config.toml
n_layer = 14
d_model = 384
n_head = 6
n_kv_head = 1
head_dim = 64
d_mlp = 512
vocab_size = 32768
activation = "swiglu"
norm = "rmsnorm"
norm_place = "pre"
norm_eps = 1e-06
positions = "rope"
rope_base = 1000000.0
rope_fraction = 1.0
qk_norm = false
attn_scale = 0.125
bias = "none"
tie_embeddings = false
parallel_block = false
init = "uniform"
init_std_qkv = 0.0245
init_std_o = 0.00463
init_std_up = 0.0245
init_std_down = 0.00463
init_out_by_depth = true
optimizer = "cautious_adamw"
lr = 0.001
lr_mult_up = 1.23
beta1 = 0.95
beta2 = 0.98
lr_head = 0.00458
grad_clip = 1.0
warmup_steps = 342
schedule = "wsd"
decay_fraction = 0.765
decay_shape = "linear"
final_lr_fraction = 0.0
batch_tokens = [32768, 65536, 98304]
seq_len = 1024
doc_mask = false
train_tokens = 776800000
steps = 13375
dataset = "wikipedia_en"
Each number is 128 + 24 x the weight over the matrix's rms, rounded and kept within 0 to 255. Layers, rows and columns count from 0. Numbers have three digits each.

# layer 11 MLP up, 512x384, rms 0.116, rows 50-86, columns 0-127
142127146176155136114175095104134145121124138073136130135145134128123094128136160114110076118114130082111115124127125136104118067149134147132160125147149159132087136131125098104096119159145135113136137113122128129129067112104131141124133154118124128136112090122149116126153126132133161136113136145113163095150171109119125148103132158148110120124128157113133144122112114135134143118145
133116148117118126129110110107102135145124149121135103108127091147107135151145146138179116158136145138143137135126147154103113134100108162131155125131156114142123129110156142146147157118112097116149114157155075160118126124139107145104094150122145139076101120138124080138098131141138155145125135121116127101144131137146121142146123146121169123145096121159130121121096135113095099119120
122135182108152092149137111095165174168111151113126112119122172155126132057071120171135133145130118148100123095137117095122105165124157102133145106131095106158144126103167101118073192135170177125122146123136133142142127104150099147109118077117155135137119110087091177120106104111141112107157077138138128160102129121133078149106131120145134131121141111146112150127095155106105125134118
134114089095127102103110118099150134129111158115098149121073118135126111127097109182123116124149128104072155104156166120161100154113134121127100115103177164122111133130137144135120118144138102125099113063131140112134111119136096131138132099125116174102107146148176092080133146142122099163122141121139143108122171135096141127130138134108116148115123138141122093119125115116137122151106
132118132144162131108163104120106095149098107089099158161136111136095144139139151130116120144102150135114112174098102112139123114121160112126184104150121120114095139092096142088132134124108139126091137162136141115125138134098174124118141134150125098122154143133117144132120158181154109109096118131092110161136090127151094143140121099116148135151082163146151147104123143099131118137162
111122134125105106138135126148134111152166135122111116166120118143160159110137136179150200085156114104141113140116131098121113121143136128141106153107123138115086139112121136127126126103109124111141136126105152117144124141162153147145195106116108151111111166158129107094105116146113137152182090119133113132158120183103126125147137133162107117131109132116120112123110131086118111103106
121093135134143157135162086123161113127180133122137119123104146179106157145103174119140093097163140129124141102129126127084102097106144158158155133105178098165123132124137108128136164192134088077111153146170114115132112132177156147112136147147147126109127143090134135125143147127117126114129118153124149099107147092157132096142137141110145156141171168121144161130129125126137112130146
144119126142128147119113128117128106102111101108121102151181151154122173123117130166113087129140111119133159154115121180146159090085152134138145092144112145131122143136138115094126127128142106164128125147102154124140131155182126123122098131148130094130108138109142137118144129148143133130137153173107107121103111099120165096105184103143158117140103133155141123093163144141114088131144
112113095159108089106086177141140143126116122130130123160126094166094081139153104106120117087171118120125126160109121153138123124092088158128136129140097103162122135134124112136166129127117151121084134127130074127084134147136117085112113175152128101164166147155143131126080130108160140169120096149105116163140131110119109132130165103131089147147116148151130114085145160147130158086119
118130154131151078132167129097147164144144149103162082131113142146093108152092117099134120140121097092129135137096128096153112139125121129173150170120138111130135108153137152162118110145125116099138115161116167145156138151099081088101106144130135108108126148103091179133100129083132104106143157130114103098133167124166139130117164124104131146100150145140102150095154123081112137151151
152140078126101120144130114118132126110126144132130115130147153108126149128158135139139103127086124152111121117103143140113121110117150153120104115138112094145121144091143143175135145116121139115134117161128099138115144127154106137104125133139111104132135108126141129104145085140119115142156089113107110103109118130112170132116166132106143126144102115136099142123119119120118103148143
102127082147123122144128166135141112101134140205095114110124108086132142126078110105082152132133119173091089145136162116123109132142144141128105108115182125118175155092145134129133109107105174106099086108139084109122118089126053115106135129076110136137120128174164106138119138160079164096125119098118109126143134103134094124185148161133107124118096091113160161126106116082126117144129
113140115203084100128121143114092157109135137170102133136179070109115170118112113149126193120109111168138129124106167138114128136122147104144084143126119110085087138156099100091099108153136115158076157174137147132144088074152134108149131160180083066135128128129113138153170142118136110098124186137161183125113146144123107120158170157102138090135120101146152144218091105137127128097118
122138144114128121108165121112111127149136115168135119132112096129113111158079102126120117083076125094089116159126121101133131139116111126154219116137153136119157110087140104091155140121136111116100132121146140116126122088088145095115138180150128142091121127130168143088089122141163150141154071119077103091158126133138140186136094086150138129112079136127141180152118123077131134080167
116133124133107111193125157126126124116119113113116073166130128138138127154142164143111131153131162122090111135121111125147130102156162132116104131116136104141137110128106126132151119135082083126138134152122111126108120091093113093128127089147111143103141154139116147138097128105133117134153157129124166127105082142091160116144139113141161125142131137116143138143117135151130136100117
129160139121144087086120158166122172142098128107178137111164117078127126113134097109153110091122149095104176095135121182108167101125136141121148118144141152149149102168152152154130141120102101145149124097127112079126150125097100133119128148129115122146109159103132104118125135099096132144110119171111127129116085083139158153125177125100137125159098123155110120140133162126105125110131
146090148156144105148095131058117109155138167136138191149143159119143112138130130141142123132099112158148146150159113173147125144141149093106166148151101129162116141134120126108107135158131175151140103128120152096178144147170161133136138158126141114120126152128094124161132152108149124134116145175176114135149141118121149086128125062115134138099175128125165127146134134142135137155163
139087102171079148116147140134105144163104108113085132108140107140168142176119155130147099128156183138150121123119114158064115106153127128090109113127115095169154155169125136119086179128131120149128134141123110155075120132145116107174077117106115132099091125131119133135062118111149135173172075116083165155148119114098126108184152147099120093139130179110121145129105220151103114104123
145163087157135115127133118122123097146111118145090118157125123120107127114137084129113138093153140164097104128184106116118130102153113159095129138105134141110132150106117104125157112153095125125129127145162127142091152115169107133145118137127125132132111120138138106140111144116133157150114144108084133153180137138098135128117141169138104131130126095158139191168134144144110140132109
117148144112134113087106118147121138129150123149079119131132101139128141131159149136122108115137116112153124066125117112117100127136125155144106135176114141172124121147108107097100152130142158139120132113136125117113131113132141149131152105121096123166136139130127144144103095142135128140143142150129123154133101135135082144112118124117127154112114111146108121146116133133141164101105
086145103084143146110168139123103144088151105112146138147157167125103133111079114117132171134102122146143129112107099155157097141156125134160083157135160188078168103123125107112157089149115055133127116157095154130196078089120128128105138081192101117108071127108116073158163152165100106127120129193157165163092151148102150118109155113091095163111159104138085103136140116133181143145154
140151130098109151150132132148135135136121143110113103142175109142141131138125123089125099117089101153130156117134087135127141118110168113136125138166100139102171152090145126182137137145144100104124139126126103137094080122128085148121150136122106118096115106117085124124123111103131132152133169119160111138110062142121158123121147137133129113154110161127133149146123101102133134139135
092136175161141110154117128132138060138117133144128077112144130130138104121145113135147159117093141111105092105134171151070114157117111148132153124146135094138128173116115107114122148113119129102109154137105121157151094121155166151143146138157163161167134129100147179151132100150168157096110097127119128115118178150116099151138142115144122130116150085131125110130157104154145126163110
091154118130103146126102083143161101093125132180125114125130120132146125141144116114111110096102146148115100115163120128118109137137127142133174093130174142120103106152131143115124136126117097132090141135136146110105119112126104146140136132095090140149146118072142141146160131129122082144136104111118156097074100123115152121105103130110155115120134175101165098150108096116130092124104
186114118139174136089097123138136120129088121148127106124123127136114115124135133104124101101108091108157143130108057129159136129129081130044122119125107098105085088135174098119127128132109093107119194130108159127104134127101122152138153137122081109154151128100131125143116128160136150116113093137133142167139136128111177113136121138093111082149071152120175186164141135156135101119159
138144178127154142137119114117121142129152124169158128103093139117173127100131123116095129151133136143117117122158132143185150119142123112138120130130127157097139134138130199163141131119142139075135120114135133135110109093129081131079146137117120135094132146149104099112103087132174129125148099117121121111124087126148129113129153159177123130131157056101123131160099105129137110180126
073154122130171157135135127129104167133123166131133109132116132133116101143130151089128105143100133091115122156133132077155122139165113155145103128050119092080123168176091048106123110094120098150133171120144114078101122055131099080155116137140123135162114133083145175132112117127152147120136089084152142158141144145155125105123140106124138106089108112100164131099098143109131115173097
116134133138117122128114113095115142110143137118106130165155183138137149133103153120108106143153133140159135140137077099156159108090121089077117092129144108124074149152149110126115129161132111111127124121129168106143157092187121105158109130115123122141111136108117133164168098159103115117109139121123116131164131109086139148114082091114126147140153143097130150132112093147103126125105
111105130109137128154153119112184146110155144150138131154141140130095147152143148111113134081155125178151120172133135094123131119079140121119128119134138121142123160106147161124113131117132141135130127134105133098144147107102127130103140145174114132117149101087100109108138141124127117127116103142121169112147152104122185111143165126120103145137134128130128112162147121136147128116135
110085142099131132099128132110160148118103163096165153093129137155124162106143099120132160107091114151159150096126142100125180148097121112151127171169152142131126123106158129127172138132120137128157087101129111116165116151139136153143134131145146120152154102165110076136113095141149129121110139128121114141123144119172101143142138160110132144143114131155084130123096165142154126155141
136092092091112166114110092134144157105110136139132146175080145135129069114139097099124141134132131118094090167159103132139147107088147123160076125158118143148123142101112162130121133107135126113136101081138095111136080099123122156130143095141136075141100111173158109132136103146119165162124113153145121141144135115146141141136147114134141147120121087111133099134121114142119110144137
148124145134084152143108090076159121123109154147106130134123171123117129133139133117168142129156143133105113113149120122151070123114138133144098166106134141114131097110078123115142152106105157140174106106137124096114137140113159097107102130149141118076145141118130102106131124150176152165103120158162152120144131104119134137148151114133134120149165129103114134104113115115135145121130
144129159156119142081128143119134162098144137108101152157154093108100138121148126119149122141159126107120138130096097140127181116119128130107116119150113110111114134170090114099138134112098142087130140120070151097097124136107135111142128114126128127131138146118110143141129110106172111095131076121145156167137100105093115121106121153092104107139119106097167162132167110160115164119126
158161109111104119120112137147138155133078113130155159109097121136112163124185078142112128120153132170104151167096146136108177104105145126104138141105124129114136156134153134128118138113109177087144146134119103105064097129094116134134090141136100145153160138143169125123157118159165117110122121133139138094137134093099087110150130178129105141156140079173151138147107102118161181112165
115166152109103129129095109183147053098121132119092099105107104098076127107103157156147160145101130161111175138151147111085141145124125143097155125152117116052127139157104130124156109122150153147114118176067172133165077146147116131122108072180124105117104081095178162087118123151192136104169115131161121117069091095113125156143160073140110115153185104128137114168177135136187150131144
154136114137107123154123140082144139153130093147146113134132098147132114127152122097124114160110143148110187133120128176134147097128149088115140126119131139121118090123147117102117099167084147126134086107169144153121118157096137127135167104126109096117116122118124139151118095115151159111147153145143128138154140113136107136157136154130124142164137146122129135125124135127118100113174
113137145116133146184139135090121133122161092160137125117147129096131140150115148155127123119178151137143092118091125167145139089160140095122163152086099113095115141096111138107178114157127157110131104151136107146144135173120098117097140073087105082105113143091118186123124133092123116135139127114093108146106104172107115182131085166125114096149128124134124136118137124106140129132156
# layer 11 MLP down (transposed), 512x384, rms 0.09, rows 50-85, columns 0-127
113088113155134138137122145089113142145132137142140116134110106147117117134095107115142105136124131152159109129140124171125128170117112134120100102163130124134121121136183156123112087165093142144146147133125164108121113108117118143095080135132127136161130083133133108142139123183130094151111119121107130123109108139123136134112127114144145171127128117150130142126095123109112095112141
137115120119147131087156124131139132123119134155123123139139113120095127110142114132135097137122101129130115152145109123132124106122142140118101157146105166115107123147126126114107126140149117131107129105153164132183109103130139168129145107169122116140131138117146138125127142089110100144153127120137122144122124095113122127126130131128099143118141122126124118131141100124144157152117
147117121087125121101124113141136122067120142093121134117131143120116131162103140113139135130128142104103120155119119138111160120177123151114105132137149145074157126143133117102144143119153141132128130109151158128143179124135123115128138121139191111104149127129146159119129149139140128145128125103184161131131091133122110095140127106145109137122194124138146163104093153104128127121107
112140089146161100150117125114154123108147078105094136130115117129095118122134137122121153145106183129124110138151142105120119124182097127080122079111141140130173164115177144147112117134135112194138176163139133155115112145148088093134116129102165102123116130115152164111059104112135165135131160079155111118108140158113108142162122112152096142137115102141120137119113157104141126167125
115101125135093137130118160135092150106098149151128077141174154116168130165148110106117175090124096132106123132137165129088136122130138126149139114176145100133127137164122116107146119112148128123144123123119105110119126119125160156111126133139112083155096111096136132097134149149093152137105081114178119162142153134099134103128095112100093136101121110141090135109137149106115158112128
125147129150113140146149091150121136145124135112125116092139135143120123156190096153122106158082108155131138133135153115127105120129144123103122141131156131111162118112093139182087144151143131152072102159149143129154153084107101129150087162083159130163147084146097138141142175095142135098134149120153154103160108097116149116104122098107123139117149154159099127117126107146127139147154
120156129124146137136081149106119142122135094080148105178115103158118096103126144137095091080125115157120133136133155131140107146120112127145141147095091138128131101115099118100128091113107108125103104100107148143202133150122126114123156116160143125140098146096126147073171116163118114086123157132117120095107113138162113125149124146146121147108098161107148165124151152095116184168139
146104131130157123148146091076141130094137146160140102142151133133121130113136145109099122131129083133126116093132096126131083123169137153137092146124107117133119129098086120123119106086106089132090131201164111119154170133101121160137153140081110114113135124155094146087103136133148142128144138090136081145126168118146134143146076137136144124107112133125117111163168118130107150133135
160128137127115126114104141157108157147148148120136164103093123159141124101098105151164177147131138119104151108119155075136193120133108107130122126187101129102113171147091166147124145125091158146122121140085122156110115134088122154110078120138125149116111110100144105092126101084131129136146123121175097107126115126132160133165108148126125125103179143146128141109135109115143090178118
103095104099103121097090147178112105112102115109160163139152066115138111129142087142118118127090137118120103107175094113110134156071154137127079106099151159089089128102099119121121110141110095121119140102121108132111143122130130165141099147155159128133157109150129124159150169136138126174144148100116157152138101134093154127113096150175115109159136125127139088177125129127146134101111
117135126150142127142110122125108130136137146122134136123096135130146145125120160147112126123162126118154146146124095103120121130164143127137118105136112126130127143135121091168108103121124149145116079131119084114128134095094142115122137106118152155142119131112139133136140143161136124113078138143156138130132148132127133160105094159105157121095137132121148086107137123135120102131100
115141117128155140127125135168121113203154067131132143130119128150127117111140122139124135095140110138159117149154149145133131125114118141142129103106170160191061125142089112105116111171128113138107076119120133108169083106113084105134151145101097125126122120116097132160128135093126204123115147136104141112160153092143104118129140136144146161108108109122130123111167141156163130128130
154115120111069145132105158092127140163119128155141133146170098106127086121137108136086160175136099153144120140108150159135071105117120135105099141145165142149155124101123113156161119101131109080101125120139160141088123119118132179147131169206121153154112165149156085124106133078120126146131142142128126128079147149172169108122128142116127133144110048134091161123145120124152111170122
139107122139135135164126137132136152111125130139110132136090127131078125109121112112131130109156152117103122119130113124115109165101143114112107093133127106156127107105134141125102142124073130147145139145096114111102186095108106117112097124124128118128163134114129150114141147134141099113147141082153130134151136099128133177098133084088137121150126106116154108143166139126086157125122
121102111088159138114103128105122157132141140124159102156096149106113105155101100127144126120119150110135128100138121127107108118114098150178106127104102145153134127144137095183147123100128123141103130078125110149115122141142116151129138131123137149113118165135134113117154127096128096104116103133111142101092132137157078115114119102131160089142137128112049139127138125140168138137157
142107147124127133123099107072116109112110118101085131136079114114111154139107157114143158088138135158134102130105155128111105081123126116135099068103082159144178123143137137134116160117091159118124079131128129110107148140147124100140114103149131131112105087149113112148110134140131160134153146141126145163123123099112142118122131142154122154102157108098108150129122109137122147121111
129127104136138089102153102160132113118176143084130123136099095126119141145174115155132139148108117083179129087122142161124124152116154118123093115127127130152110095122095158129137123129106140116139091102145137125181130175135133158119096135108134137159152109132162132151129135111154128178114113144159097141115153126099131132124145141179120120130142138138111104142156125123109139166166
127096140153142125134161103152089091095125068152101094122047102156112121158166130141167135097113148132094113124124120138132069139136077091098131079143151183095115131100127128150127139114137101109138093154128101143045136110157125091104072121115110124131157147128166128130177164163148135159150088118089104097153127107105143132147166096108147108167108169153120128130122098119119110126063
133113051136125143119103135151106144145200169150107143073073140128148119086102126138152145163151149162111148126098155115163122104135142139137135146162139113097139125151154094131152112139095131132114131174112143152129134139136093055149114094125198119149097136110132104129125109113076111176102093104132135139110135126140155144147081164135135127123134135153115122150149139128125132109132
115130142156092117170124110144151121127135075155112148126156193137099137131109143093178159125112161128130114163119168117112079147104111106126149132133131152113155111132139137158158137132130089128137117172172163136152123161137115091122173135105178128129148142131115142117141142138093136154150081102118112157150103126117158106168096080121112101134121153119138104111073131140133133125096
177130105117137091173117138157167122129160092138112137105104102131100111113114081122139120161106130149109114122157065137144127166130143164136132132152091124111143142121136110102097146142150139125126122126159112124129060155157130164126071142120124131078161172099137128120163113131118139170107158104076129135137124129146114137121123160157098094152124127138153160107183093137110100161149
126098141137153143119156132111131082149124127142160129133114108116135133136115109119118144141115119132104149080130161130154102089114131130140136131112127121127135100150142137104128105135130144192125116091124150123125145119123161116120118107141111116107124096132116146134119147115128133126135110089119117147145136097097116128156111109114131141124135124117131131119102117104113154111187
141140114113148164135141128149157140095117131141120122148124099132120164130153139146107162104134136161134129121140107121114140123133122131122137147154131107116105097181109119155125112138145140108112179126083092124135132120121115130165134108162131091122144138125145098126119175125140093152117110141116107101121138104128111116124162106134130090155091084142157157178107093143111130131126
171128171120159146115104166160154112114129135094126136127109119164143165107116157108164115116133145117161150124103074104118131134120165111155118175134148121120129143116134159181137111150131124139126121114116118135139167155127123142134139149124125145151115148153105134102122119130143135116128129142134086148146160151150133140120143128091136133135137142137125154134158103144152150122127
105090102163149130150113087107151142125137136104159155095120073130099105133126143118131155151103122127177132094109121104087131137105151103136142144106134096127140142144175130139122100151147165156121152095142127149143150129131094130087097124127060111148121091080098130132123149143140146125102102184100076109137106154128153121106145123129094137120125168115130141154149129097119147146164
156121098118114121124121147114158147127168130106140157156140134154117153138119114126127106158119097120098124102114116086136093150128119120104126128097089116129108099129146123135139129120134138185153130154115110116145103106167134110136125172140119104141139165103146137111157151109123120115121129104121143132115110096169114136104110121125147117105100111110128116104155126103129101151130
124147131108141148138130158142130159117159089095138150141127118132154105117103145148135128143117118097127158134124154156115133124112127108137140140162106145113132095127135152118147136135126118128103125081135114144104141110113138165113084138136190139127139099099131098126144131150138125107166125114100100123129127127105126139124127114141140164113117112129132125143125113127106132146169
102147142094144111094179091120109145130131117096082163119151135106167179148145145122100139104156105122109122128148147165093122098154149134132146149130136122100112157141149154140109109111136125110135106093119129136145112155136109126109133109130163108185168117152127147122125143162085102126126101141147134083085099094131109144173132155090133094132151088114171105128160095120139154161107
121120132102157149133112154093134109174110100119142149133151132122174092117128090076123157151118119097098158126110134078132124129168097110112090151101106118080097115144169105108105126125133146120118166166149128143127056136095123110119167117141095132162127131129163151123144124165121110147148100153095113118131152114133166123111112131131119150147122119158140157100146131072094125155147
149149130111151114127106133120103131138190121131106110106138147141146150114118189151159141140149128109108094111123152114098141139129141111132168112108152113149098121082118111126133143160145110175126117152151158116080111162139120111149112120125133147110122122146120097139061101114140128149119170159150100111102113130120126106160089130111125138094103141147153134129148135085148138133148
150122086162159109182128135131118132141132146133133076119140120134151157116152167136098118122137125131170130130109147096128138111145127132126142115107145148137097132111150119180100101130094174126103176161125180130137151096151133126072171107116123117167120117128160132151112106146135145147107093112159196099101098132122113132113133125137138108141067130160119143086145147141130102150135
141113132110193107084123170158142113094141127152136117142091144148147076115094099146099134131128113112173163140153155162109165170118154126180141112147169142126122163145132119127079143124119136119107139142124096151123121132138135132164153121086137135142125155115133086113132120098117121089131168129135136114105148086105130096117123113165139128149118119131088091136159126118108119143171
139092159156126112116165123119096117146170116165147100141136152120160111117132129127146143116139139168116111145137115119151177132122122130107116151133126126139130104150095123153123148112076100086150120138100156138087130152153153125114129103106145118127128117118142182158165113094150140133097148171118115117111161109142108142088117159128096126135140103113115112120108073108148142129127
150139145116141139103181197093109149136143148089139101104124181154185080176124129100157172106102140084109185172123138132153161148122159111149143076157065105144100149090137103057137082078152147118173169125160170156106131089119149133160101121156126118128119132061108171140057125107146154165146077117144082091141144104119108154138140125147157080134101131093109096139082131154160111130116
175157128116132106163129083179132132131130129124138175141122143121120124137131098175114139127123159157115130117146114105103115110176109095093122176099110137118105157133137141097132124137138134156129172140159101118146160109066119134141085147148121187107103087096150164125133156118104131150172154142169128081177099131131100108122119128131096170160138133065065077136159138122114169137103
130115124131130109109099133146149116101136149140119144121124162107121125124150106165098146158140111131131094139122135121131100152098124125128113088106096150151148116124121135131171175135143139130098140147123115112130121106149123089159093133129155123183134137132150128129142147141102140177122142145105115125123120155124180128134128103165105140159122138130144108115143152124115124141069
# layer 11 MLP gate, 512x384, rms 0.108, rows 51-86, columns 0-127
133132147115132132086122135093152117129101164174135135173131103130126130124160101121096115144141134121142107140118121117129097089079128124144093117135100139128125136128135110106106149133108148107147092110115141114179130101150152133125127151169097140089118129130141146142122128159140101113101116121124148134143097127103160110116100126091138159096120090110147120096113108131161148108125
124123082145101146144124122176066098116159124117155094144125138126168122144152149156133106088150143101117165158153163152165121113142133131124153127107154107080140105135103121165155110134077124134120109170163134090124123167100153132147114180107164156120174141150144128120087124093162148119118125128138108107135088139140089131119114140153122160148107156139144091159170128114082075125095
156118120112126136102167146180095094113114114123088146154112141125131126157124100113110135133130092128106154143085118130116144107131125125135093143171115147119182074135113161152082105150126128109119108139120155153126133115145089113134137172174130087113099107125120104141136132157144149133112158138109111186158074151138151119135103132099114137070126112160155131138152112101119129167103
150105133130098137139042133123156161136085123162091145108126113121165148152151109093129143121142105092118149127135140158086129116160124137172132113150157119133164140164143109128141094137156128113144113105111140106129144133137121125113146123145096136139118171114175152125141128129088149145156083122141149134130152154070130122122134144091114148079117101115138154130168169110114116129101
156099124150110132098153086117129153107093102102132135141111113123144143170180116116110116125124100139117127099150074096154107109094130121101146112138121165123143093100110162109113175135096151177132109095120176143157126105086161136175121108079138122093114121134145144131081141128151154090097165155133125125124122153172126104124111152084141132127121124128126110133141145144141108156109
131113104149133125142071083105097151103134148175119199067176165111128116140108126119123085102136153083111145127148116177113122078130105157183099093171166137157140137155163134130140203121114088091106145166059138199141103127109185085113141108139111148132137127170139115135110119148138104135140106108141140114138127177133156109089143140153104114147094162125126119094123156122099087132111
114159142111149111124151123136104141145102119113127130096137161104124156115131138162109127128121128112138102101103143127113181110097106120130161099108142149144161121135148107140154119207111117130141146174119104102102135144146143101111129140127143110140171175120150108140118147124141133169118111138099127108115139159115119136105158139146148143142119124151112118083144126114122093108094
139127159144189132099105102102096173122129115141100133160145140146165102103121123136106076111133149144139121147136112169136130124138121131121143087152118115128166110116113110121100163111137118124157149128083115158130137159153154175115123156098118187122091101128118134166076154140106138134109130102135092152136137132066070156111121127135111121157098157128141146097087135102138131090138
141155108133135114122140168109143178130195115150191050184137118133098141143102130168150117101136171083149169104104102099137132118119129131110139183115138120122154095092135136174142110168117115132094142152178099170158132137119117174145135134094118133115136136073094132083174124108147132093135135145123112096089105100158143096138154136149113130132142140121080076141102138130121121134070
143151113132124134144116112146108091131111138144142112153113120138110129142103141118112136137142135129122144159138105171153087126090133131137113113127124126139110144180115124121102095091105140126140130128115124146097142110120129109142129131099168094146112126097096119119159121140128127145083127115176176118126128136109135118094095111133154119122135130107133146114124151114096115105134
163082084119100105130095129112110121133114111153133131097101139109116119116094080143106117135105108141109133108121079137145137171133118154134137092124160085173122142152137172125107118150113133165127085140141102129116097100109088108131130138124152155148106106143142094193163107154055156100117153106117147092136096090152090141101153109195159142147131150086109101124094150134133116150134
135148134127093123148148171101066132159144155155137152134154132128097134163118122127127135143155091113158150088124124093126127177133134102204154130114120098115159070125090137211118112134131146084113130161139132138148107111082129100138118144140134131117104150116142138114114115106138159119154129146125127129106116155150113150107129132161138122107110099153111125137047132121096097132133
154166130111096119132114105136133118109138145128090088139106159136155153144167176112132108150181097138083155139144127125120127140161176149124112113080111109149122064120115160172109120146122122126133122158171092150107132107122113148110196108107125117163123124073090113151136135131117127108131144145095130124137128141112122153127132152114129141155161119117122115128135147133103115152102
110162161118178123088093165169143130156103123103130132123131127148129183104136145130139116111140143135120170164152143153119120157124112100106126140131130124091134169110149127116142104099137102118143142137148153126142107128127121111072122119130099168155121136135081134139139112151105107142130164137197122158110110149136138162125103167145130171100136149147157151137159091091169131101107
146108113095113100096159121122158098145131135134064153120117141155127131070078101161113152106137112159136140126115149116115078141128146142131121138115127133128089155123132104118143132140105114101115135122138110152116154111135124121162137134159152113085118134100128123125129105137139132142110135117121119101139120136079111152085139128164088146137095076147140134130097134119151128123109
142145116147114131127100137093154130145102136170114097133109165123170135115108136130144078128122134118130162155150120151131144144126113122107158145182146124140161148085110174137121088116173168129133115134114114130144098087125094130123106152142125130083113138176089100118122154126130151110159126132120152131160123119140142123137112103141140091091122109134181157135167148137117154114150
100111115158094112157148146146119140196141101105130139117148115109119139143078168118096119155176118145132091120102133140111085119141124084128154147144082153126155121130163205194110148153146172138133138163129073116083134135140127116157105141113155138127150158118150090118089142104172150161230123105079141145114150145100116136159147099119115100117155111149129098117126187102135081142107
105134115181166096130115098112117103133075131139133090097114133143134122131094119144115154106110076155118119150145129113136127136121111111137187077155134120147104156112189145121162128164093106144091107119122126126163127153100096123110093140103082138173123117113113140160108137117103136102106154145133148117117118126149123116112160143128150149173152142103137122097115159069121114144160
115133142159174113158137134151084152114127127095124136111148088100158115102134146121086144149144104165125130142116099171129106122140113086160111137145132077101103109133133130139129127128099151154143106162134104164083158115133136133130187135133099168175136083114098122096130144140099124133152170145132122095091109094129106141120104143104152111149161139118134125128148152135123102120101
093125113127133157138112124187101138127111112118134140116128166110115156128122138146108118110127117138155136117106185164114120102182091137134117138122164116092150112152134113125125150140117122107138116147103138145147142112142088117135137129111141124145081140122103107154100140123125149124100116169128128142125136099157121165117129129114137158084131102146069100150134127143131140105134
154117142131137124121087131126137100124142161150133122145124115133140135085156093118103118153123112147110161109133171106140113118093116127178127107146140109162117125122125121121119124111119133145139110125130116125091128130136127125120141137159130126147123121114118151136110138109123121130073077132134105132137141142115129099122109106135153169111124118157136155109118126115145155109172
135135119179122127122126135131108081178193125155104104120106105135125131119076115136122130141153094073091096099112120139117095117093126141137094118140132139147118104123123136128141140148125106131151137105139144113126127106153162129147133148110171181132129138103127121166105119132098129110118082110116096143102123142150070155120122142139164117153120094126170140093156146133135135144109
098122143083089128127147127121122132102126128135137112122139101112128090157127100123122148149129156137118110130106147156112118115130099164112116102140161150164104116155104123116167134135115127155117128126144144140110112112143130149137125163126113106103112148127140074142141130122119124133129116150098154100136133120093162111130116104132095129109150135184135135102108138156118122133114
137147117146120100114146126126122135131107091123117138124095137114125186133123125130120118139142121161089113128111145152170129126139089176124135130103121140180117136159158141140115146129132132107132127138094154147099081115103138105139127147096139124152090165143133120144135093122175112177162136099101144119148152153137086134138140141128136136099105137135111139148097121123097146127121
135118151104117144111114140158114152162136138151137138109070140140154126134140136132126124157137127168132137146144128107168151174168161115151152155164153107115122164152123134132119108123103129126125123088144143135091162104136097117129161126113100162135119111168061124124120072153156124093170104166127137116134112140090149128176103134133126101091110094107110170127127117124118146129123
140101109107134126124145140127119178130113159140117122125103116143104160115156128138104119105150108121096123160111136162144129117094148134086138112122108141174152180154128095117103117105150129099140126163131106155064122101132103103143145131149129114152120095120132129170125166110105116157137092125136154122172104122142108123127118141187154071104153134135109164145114123126106139121109
137124126164120125137144149112135140182127090106158075144116111143147119119120096162101079130102095070142138146138121126150141108125101106148095126125099105143129148136104133142111111125154095100129126146144122163126128103128110089131131162109099125163094159134130134165142088121121167161129162120123147165164111124134113163093152152145142129123101148151141144155121147133150110144182
127091147135110131124134121123096128111142098102135116133076127126170112161130117155143129161098074111070142127132149160131144146096128105109132133120138149131137107163134097122154126135167112127133103120151127092141136138171140116116134105117171101082116144155118119115147154151118114151109181135092112132111122132115135141081148114074154121121157124171157101105133113102149110137079
132158128139124136098138120137135083097107138142144119164139091113147191121125145131122131144119135147107138136136092141127126114100125155113139113132122153132121089170120132133091168148107204111150165125157147154126108119072171120093087130114114114089143111116114094093107125091159161132158094154143119126166157137124126084121105160136175153123160100119119181122135109127074098139139
173157111083150090119117136092149118147142156157107163141149138144146133122102128115102148111174138096090116131107142121173104102119092118122111110137160151133129106132123131133138152102114140115112130119130127114125138163128127118109127131092141119156114095128085166114120093128138147150121104135129151100135122153137120105130112117111142112121154117089126127135138134099097078093165
087117093075108085127115102148116150083174123127087102113157107111154110157127140163154126129147128091114103123118132141127142111105086145103147117128118136126144088120121112121132161168140125161137182141177135134110093156126112065169149118146107126139150156141162114103084112123125140109161125115118128140146142126163132080141132162103170132147139132083106188161094081119137101151140
129117179143109127107135130168127138147167160122152112152139161127121109151141145117133107108141137099096135118122112139128177182112130147101130107145137130156135143152124139128109144147088106101132136100094161116133150141099125125087116142112116153141130135137173161113139108101166123079126124133108122122104125135134106141124117116109109125123146074109175138127150113129111124081147
141140136149144156141170145115116148178114149077116115157178114164180167132064104153122138124146117161080135143138151134080093103143150155160111118097124174119200112118152173137085134078141108135188144102134120133114143087115122163060200102117164163140107141124097105087108099136125126129139152131187116120140119109183117146082124138153061130109122123137134091205138116110168081127149
130096079170167162095116109112106170196155123131124123129130105112159130141098116129098118084124096127132173079155121168122122111198083110181103114130112102183136125080163155195165174130157122139111110119159097112151121150124106131074211134094095146075144140122099121131151092124132087109121140145116091152115153169112118149130150143129113121125123120111150130149109148108163093153129
120123136123126159116135116117156143115136085104136156112075169123121141152113094132147151128135134158129145083109136116115106141137138160154134162128128154147109113105152128106157133144130114141129144158133133154153130081126106089150134116124163111117124101144145101153159170089126075134113090141173157124105130183134150084102136126146114143092111124139147115131126124116151146139105
160166104129137112138138093073145147161107108134092136116136158126100099092117117119097149132115107117115174103148107164171089141133118135117111132173137109131146119172145100124098175094102125097131152161141121134167108162166132170115133116117132106062129146114148127111160149126123088168140140123096101122135131136154166124138165115138085148111166155136106132156095156104093133142140